{
  "n_layer": 10,
  "d_model": 256,
  "n_head": 8,
  "n_kv_head": 4,
  "head_dim": 32,
  "d_mlp": 896,
  "vocab_size": 1024,
  "activation": "squared_relu",
  "norm": "rmsnorm",
  "norm_place": "pre",
  "norm_eps": 1e-05,
  "positions": "rope",
  "rope_base": 10000.0,
  "rope_fraction": 1.0,
  "qk_norm": false,
  "attn_scale": 0.247,
  "bias": "none",
  "tie_embeddings": false,
  "parallel_block": false,
  "init": "trunc",
  "init_std_qkv": 0.0544,
  "init_std_o": 0.0,
  "init_std_up": 0.0544,
  "init_std_down": 0.0,
  "optimizer": "adamw",
  "lr": 0.00111,
  "lr_mult_up": 0.841,
  "beta1": 0.95,
  "beta2": 0.99,
  "lr_head": 0.00489,
  "grad_clip": 1.0,
  "warmup_steps": 212,
  "schedule": "wsd",
  "decay_fraction": 0.737,
  "decay_shape": "linear",
  "final_lr_fraction": 0.0,
  "batch_tokens": [16384, 32768, 49152],
  "seq_len": 256,
  "doc_mask": true,
  "train_tokens": 203500000,
  "steps": 6265,
  "dataset": "wikipedia_en"
}
Each number is 128 + 24 x the weight over the matrix's rms, rounded and kept within 0 to 255. Layers, rows and columns count from 0. Numbers have three digits each.

# down: layer 7 MLP down (transposed), 896x256, rms 0.054, rows 247-271, columns 0-127
# up: layer 7 MLP up, 896x256, rms 0.0519, rows 248-271, columns 0-127
down247:119148117120152120140124102093142129082170089095155151151132145182144136147096118110086210139086142117081129145146141117068148111097118107109150152115097150096151151126121106139081133097127119121180150133107141095148111129102168118151116065118142124147139122133131124118108102103137108098159129165118158124105117119135148094151098149106135163127138156130141149163150147112110137138095
up248:106143154077118166159133065160139132148145080119165133114101130114148108147112125167139092147134141130102137145172156090143147126156160078115141126188096096125096130114142104132126128102140121175159131170087148155117151113152143151127125149101110127162121141116099137145147129115058124114163114133143115152161169089087132143134092137132156158105108129124123124120139139124141089130143
down248:103133085141115128123176135101134133154164122140076117148137149128118141151138105155087138125126149150114125131113093132147094148142123112091115093175066117122169155134114095118107143096092114150167112091130195162120089142157091125116113167105127147096097155130161169116094153174113120170083111103106138097151156131137143102124127152138092142157120102147167146119128126117090133099087
up249:112139129155116142086095123157119138104145131125128137124125175112141122140124118093114100149171130132092138124116133140111151132083120139172115154154168128159087147133115141125119092149055116114165152116149130089119084093133092086071142120120135096103127154174092137143128135140125110154123132161099143098119126134131118177099098116137115136103153156124129158144115160131130112172096
down249:081150111158108167169120109138116148103167122138149131081140148099116132142120156135091144121161175151095152131103088135176123087115096128100115128148158149174147128107140124139133130108136126101160123119110105089110123140105105133118148150206153128113147113131103117130143160120127104138171083177138120137141137142147142110143130099112137162112140135088122106121113128117106133154125
up250:169132183101107102149160124108116115084106137156136121129123159149104139098189135119114158113116092140146116099146152103147135120138086090111123106166158164152118111074154165100113100165146151148134097135152098117116125102124104130102112124117105144094126127115107095123175149105109108112151118121144111117079096148112128085142123101172095146042123126146091115142162147126155076114128
down250:148141158149149140085151122129125121112132113115161166131137134108110150144124116137116167145076095149141101129159157090132107164135117136126170133124143140135136154160149076075155160093174093141076120117144123123130133115130145132095123146152130118129092110180178118123155113122159141122138121134102123154129142149109134139168098123153135153121159127130075115175114104137147145102145
up251:119132102100114160138173118132134083130126137138122108144122138128153155108172145122094111094149144132125152124174112099123127130121163124132166116143144126166132136141105157116121155102171144122115112135114141131161122155110177111069119125092110119130153102132149148138149139109125150119150144153171075091146147137064116106116096160178158134081138140158105176114119143099143155139081
down251:124157131135099107137151152172119143129109110097119125126107109127093132110158160111153131128125151123142133158095162142121102116126165151120130135125116103111138116099133083157120140146129111108123161112121199148155127131148129083155126146124109111124117155089154096120123163118137113117099115064087119158141100148136150148188131123131122145176155110114097110150130100112130131159160
up252:160108153100121132059087086196072116119147152118126098220130089136145114118107150097116126168161154141105148119129103147148133142116108113125124132126145131086114074143170176158155133125136191085137134175143104129136098151144090134150124121107109149132130168134149140154138093154106099181091113133152098121097112073134126120177133148117167113141131111121095099136143156129136122108142
down252:141119133103094087151152118109140150179139088138100129127108147139124146128109124119127131159153114115167146113113076145122129132113129092097093135154120133105097099141123121117127119131116093132113160150128111121092074146123141108094110117119111086090152093118143129091108095158115096143131144136128142082124129120137163151118138108124163111115210116131111132118143138137090102077084
up253:111120118152111131112164098156170133087130154142122100136131134144177142130158180102144136124117120145162147111140117147166171125144152062102108108109159112144142121139105158132147147175088155094141091093091089086105078113169086119133107132115135140149109124124119117100155131116117141171103123114139112155137133090117111126114128155132132162103137137123130128132141127079158127135119
down253:064122164138167140079098153122145125158130150101153166097158116130128141108142107142140117127105137105134135151144113155134152118154152141103127110150169161129165130152178116135130146118163143131147128096117118136146154113104136164148112103213128125076100109115065106156114135107100130068138133093133129117109074141132130147169123159132121103125141147107108130176106058112134123127150
up254:113097087105091137142112132103132122124098143115146134163145144165104132107139128156133132128132188153105127165156100143133152103138110132122124092124102105136145106117149103163113102158151141097093117185127107097135138146124104158132127117138162122127126125136117110117137154093093088132156139142132100140161138117110129151137118136121135095101138153143117154137113147152129088073102
down254:155092109119141084123110154134092171150122137158098159103141127133077151133147096104101090134160143102139149121175167109106125149125138146122175125144097126131151129166166127124116083112132089128116134161145140109138124150114155108133147143118137147104144138145094102175113127134157150123101127091099143122081116130105154101095128127148159089130084134138109112140117099066147139146125
up255:111139109089162121121159102147175138127112131146104137111136152123139141107137180154159077123165138164069126111156140112170107137088145139124153123130131134113151070137100151142117150157136131156163150096075083113139142109140129119090123151129145080129117148114109152155192092102127113141155127149112148122116121105097074146112092121163130138084151113136088104140068110096133098116115
down255:101179124153116139113142141142090148111122134154162132119154094114091156088118090172082147104076149168161108099094135156117110147118079118127145107125081113160133095095134147145120113171070125160097092121149105138126161150111140117124112105125150117122105173134139150143108129088139152124182135160102130104130124148129111130138133137126136210169171107177154161173147138115097131139099
up256:117107141125117163155145126107132137118087125091126095161068150112163166110132142121123095119179129133140119130091123115103163162146117138139151079139132162146144113132125145128136112181109161153153122123164106140129127126119118169128112124129100108124159129119113125107100109175143121135149127146153156131111083138149163137153092118154170156132128161130116146105079199139136170145099
down256:117140182126124102139164105129115125104108131100173127128127124121118106128152128183133109143121094107133089130142103142101133121107120133122130160158110166112150118133114144152155177125110106105139132094154154125155151109130087077130109147103189168114146145122117079103156098089130106157128102090133141162147081124120171129114080130139077131145125137124087132165137159118146071146126
up257:110116161179126156140141135143153144135111122127162107154126161113102127141120128102112090128130118150162149167109125109185124131124154129154093126120122148152131112147093146113090091161145129132124109106130121105126068104135097185122117133137117095052139130138136169128153183133156121153150127164179136138112098142089132153142092135120075148090124112115087130154128140129182097148140
down257:135127137125111150094099122142123129117098151105138075107158142168149113125137119097090120156110101095107059167127145131125117139077141139161117137092152130115132132097135192137116118117122153118114135168093182143148156149124111072143113112075105102146097132119133139151111093087115091104127145104140143154127130115165119146166126084165111152154103135064143100128116132156139101159105
up258:125134114149151124111141123119127092115110116125127124157113146137175151094144109135159159148116103138097167118135107115102135120105117156114148096124149106174113120087115142170136119178107114084128145159128052084094170139197082148124127111094136131090083170117094107100118159121122150127120145146175113124124116148105107065103136108134132155121148162097072148174132125148140136123121
down258:120135143114130114136116154093093127128131154143138169142151130117159138110116125128142111161085122115145106101167132145141162125189124124165120154158141156145129114145117114103111141085110102104122161115122154095129160157180101131113159153145159105132162165134133084169139134168145137106160145113140102151119095127142149122128146083136132138134173138156096145123134143130126084134153
up259:135154119158092146128148116097114129131129123152121137135105123120134124120161136144150136123134139148161141173156135084122132127133076117131139112112131144114097151112081154123127102168144133124153114158137137122128137105112136107103099178122095126129131128195107098122154147143135127123090175178137115134150112122160154159113111118101132142126147094114140111124142165095133119121113
down259:106119116126145153133126170118182156114165139106125125147147168155144124141159124107091128123155132090137129108140157174160108162128109175144141092170138139108146104183139120112118166112132139093099171114141156157144111158146125139160160182161137127124137103070131144129112114153129139131132113121107123130097136085105153127127138170086116135145129154117112125130105104087144134107150
up260:158112139120154127145116115164121160154105129149114146165123108126148106121162135127138131116125151136132112098135164115145156200138125069142142129103125152160113116112092146118162146124126116125143130147121123125128128129115079110120108133128133096120156151124150145127114141180059096160092134109112125142087090140155142119125144130128120139160138127116130103130116128135135133118122
down260:115117131119112121106132110128131136187155118119108123114172117131129115102141146127152164123140123136107149135116107141134158135106145105100135113098141120132149086155122114132095157125132151124148154094112104049169131101124180114134152096089138109088143161159114117163120112141142133121107115133158171129120111119144147133112121141143168108102148086140081112163131132117125113133133
up261:133150142155133153143114112148134142089132133121117106143137150133195136125133098113129050161149096147107142093137139141126115144148158093146161110105094095108118132132167177116147123160106144151119128155149078138133089130129150124111120146144153128107138126169139117124113139111125115140172095177141133155082101139113114104137099124112127132120118142140144153143112176145136129108154
down261:142127097141107122137121137130123092114149114142142157141133121152125107137116160151138121149105140104135119132122152146121135136070123138115178073111135122148155088077134137114103137162134129118161141126119112147148085149154131107108127133095112109132131103134171105136105125132130144109146112101129104173165165095109077133129098092151103141134112123155140131122159114148137105099107
up262:137128124128115080158126142133098071100163093155191120135153161169127094113108173109168115139147116156094129155105122109165148134039103061106134099131133155176148120134105141115115137138114107131138079185102144139125096073141121127118121123107151157080121156139115109131059115110117151139142134143156130130120083080123114108147106111133138114113128164135127145137123131097124107124143
down262:163092156133153131139102178129142098144140142104133149151096126139119095165070136098098122111123124121099121124140125103146162150168106113119146126133118163138117135148138072102123138127129111136151105103170142174151131100146128081156107128116183187169117122109150128106106076133127142117109118174197186118107173150118109128114170126148091134114170118177126136104128130112120124116131
up263:118146142139071143120170112138103102137104118140124134147136091188164139118156192135140104193168168135122148139142154086139188186151147116130131143094090157131109102138105131127142115126112130118097120145160113159103115123123132132150119123106120139113103139117167126146148141136164163174121127161103122092103110103097144107124106182112119112078146171154091123180161120135145191154158
down263:165123126152120157121183169143098112120136095142122111171174151143090114143155147141183134183124063106165130137114125154098118154100105125101122117135181086114111083145151135129149153080118104139085147170097124104176141146082100202160133114091081181147043154144054108136181086102134151119122120156124149115115148109133112102154089118158152116145124116154126135090110120175104116127148
up264:122135119134122112176167113134088144123103122159126123174132152111102122059117158128108118104129142130140161130116143159134130146112122138107097138133089149131096092092109133094083121109119124135125117176142123076159119106163101098098120117105126096085119114158142133121123124135133104147127130153120102137155124140130128120146126119105098084150117134109127130108160142171127118134099
down264:114119140111105099131133160082125158118123128129138099119139115115106131129116126107106114111173105133158094131164167132175146114151151115125147093139152134138128144123140124136131135117146129125116144112135139157164120126130107124127162157132095100147122120134105144112161136085148121150128126186137102124143145121102146127158108144080142122102127088111153113118096141172130121141093
up265:175117130091167137139119151121149137060107125107133148187131121091150102165113117095145111152138141152112151159129148118122140099108082127115104111101138152151130120061124185117080126147131140090147126108080102124144100143114141150150113163153112156146113141121134141085096115138065135095099131182093161163105085100142146157121141136141152093130147168089145112154126128149166131082100
down265:119132135131154108113162139074148142141156140112126182132109122084119160136119145127109154102105139091100180197140128141129102145136134189080131146141147089124139162123125121131172122084174106152129089151191111142141184192138108100150157088135151153146131110173116167066138123112137103114092101163114109149126141065120145144144075092129134120135107094128131150136109137140151121118121
up266:127140124172118141076095080122100110146179151135187148124084096134122110116130177132149093122135106144144141121146160147132119136108087105110133070139139152142168124145059163126175079137133101140134090113105138108132130092127120108138089122120147065095153167120137113133079135103104154144099116120120131125105117074147098141145131151134121147096124189092137101182101122171123123073092
down266:149160152143088154192113132160129134125168143181124106110128134159100095095176122169154120144159147080072120105074114126135109120125166141090126140131154111160157129106131148120081053178108121128121131106120121179130117113136121143162093093134134110129101109142103105128140146126107090153094110137113094135143149170061118094099154139100142128133146121148138116143178114129126130119096
up267:148167141135134091153140104146160121091129079106115120167164113181116130121121148156112155156150149164126145083116167141144134114162104100104133118180146116149149080119153170139153162157161125146165109148126103130116105078102135087111137145124156101100120136109070157136121115133119122138114121107159114105100093124087122154141126131119108149143088132101131145143102124179130106122137
down267:116164104102119129121152135111120138192066148136148164148127102130127125161126118133158111157083108122123070087113131163165126093149144153118105114148092133167146157099132075088098114163140148188109121129142163112156138090147137151154163155083099175143104071126156137123158114085187118119120135119150137110118174115104146125157120153105148135108076127161108117114139113059126149098107
up268:124120136130084114140142115121145102120183112110143124130152104143143141164158148141152149155155107126159149172130150133136105137085131108109099152146138152121194145132148150145147148168078140175133132082114117103129081161155133107109127148071062139152150158145065130149135128118090130158123099124145127117144110087147119146123093133096165124139107121106145159125109105151131127101134
down268:089089171122136119149129129087158144128139130122146110096080153109161095089111136123141126107160145174099054132149145171106149051144113054097102108144157181138113180141135182112110097129135121127139083131087130168114154059071125103109147126136169117144129112124191120107099154143130098152129078167165140158124151098135115142179099161133146135161142143127150128161089159133120125123109
up269:137150135124152110093142145108128140131141132116110150142166156150142127125114152098159122141121140115137099126134123117120177142118155118204156106164127121126113130126123146100140104119130107105143107150129138114122120110138131127108093116110103143084156154104123152134161111127125126170126110149086142131111145111133093124137112124102139104092151094101147154149101137146140112139142
down269:116097117119132148133105127126144126141142129130098110140135140147147111141096146112116125142095138067147178132114115143130125181139141140120099134141111134160147100150083116121149101121141092101124094112138128201149157165093128143165123154141139156107114116097156113111110138203122152119127155074104152145141146110146131096121123123144108112113118134165139119113116119103133118143103
up270:136119122108104146112147110108142105077127118093142058170104113150144133092149158115170139142161130116101164138158127092139104141161114120159149132134133164126159132130152171149126116160131144097131094152169148145089134114106090103143172130150093120133104197153139175137125113152115107104119131131107081122167147102139123137134129085115159154110160158137114137153114157121177146151097
down270:168140150085156108092150097102144149157141129128114123080188108115158153170150136129109144145100143153106106115140135147100125087146132149127087081114150142164119126151096164084151161141161114154125124147107149148079088166150147107154122129171115149130121126089117138126142148058120133132149169084115093127137119159125130160126122138140090116116130129130146101126121094126146069149143
up271:129131134113131127145120088135103117093143085140112143151113150060148165110115133092124100114130110131118144117108161124130095162101121116162114115147107147096150120114137163102134120160172151133090123123100116118124137104134102113121105154134138141078072158113126127118126115147061108105124131131114072154095130114105140091135102100128112112117100126078075115102125154105144151113105
down271:125145074139136110096192153104115118149148106150133110137130110110125125093116173137108156118129111095121119109111112124122141120139130104125121141151131141145123098141151058138149114165148071132097086114105146115127081086147104147149160095138120115149162160158142134108127113107132187166083115089133189109152118124134122133118144109117097132159107100127147096096169138098139130100103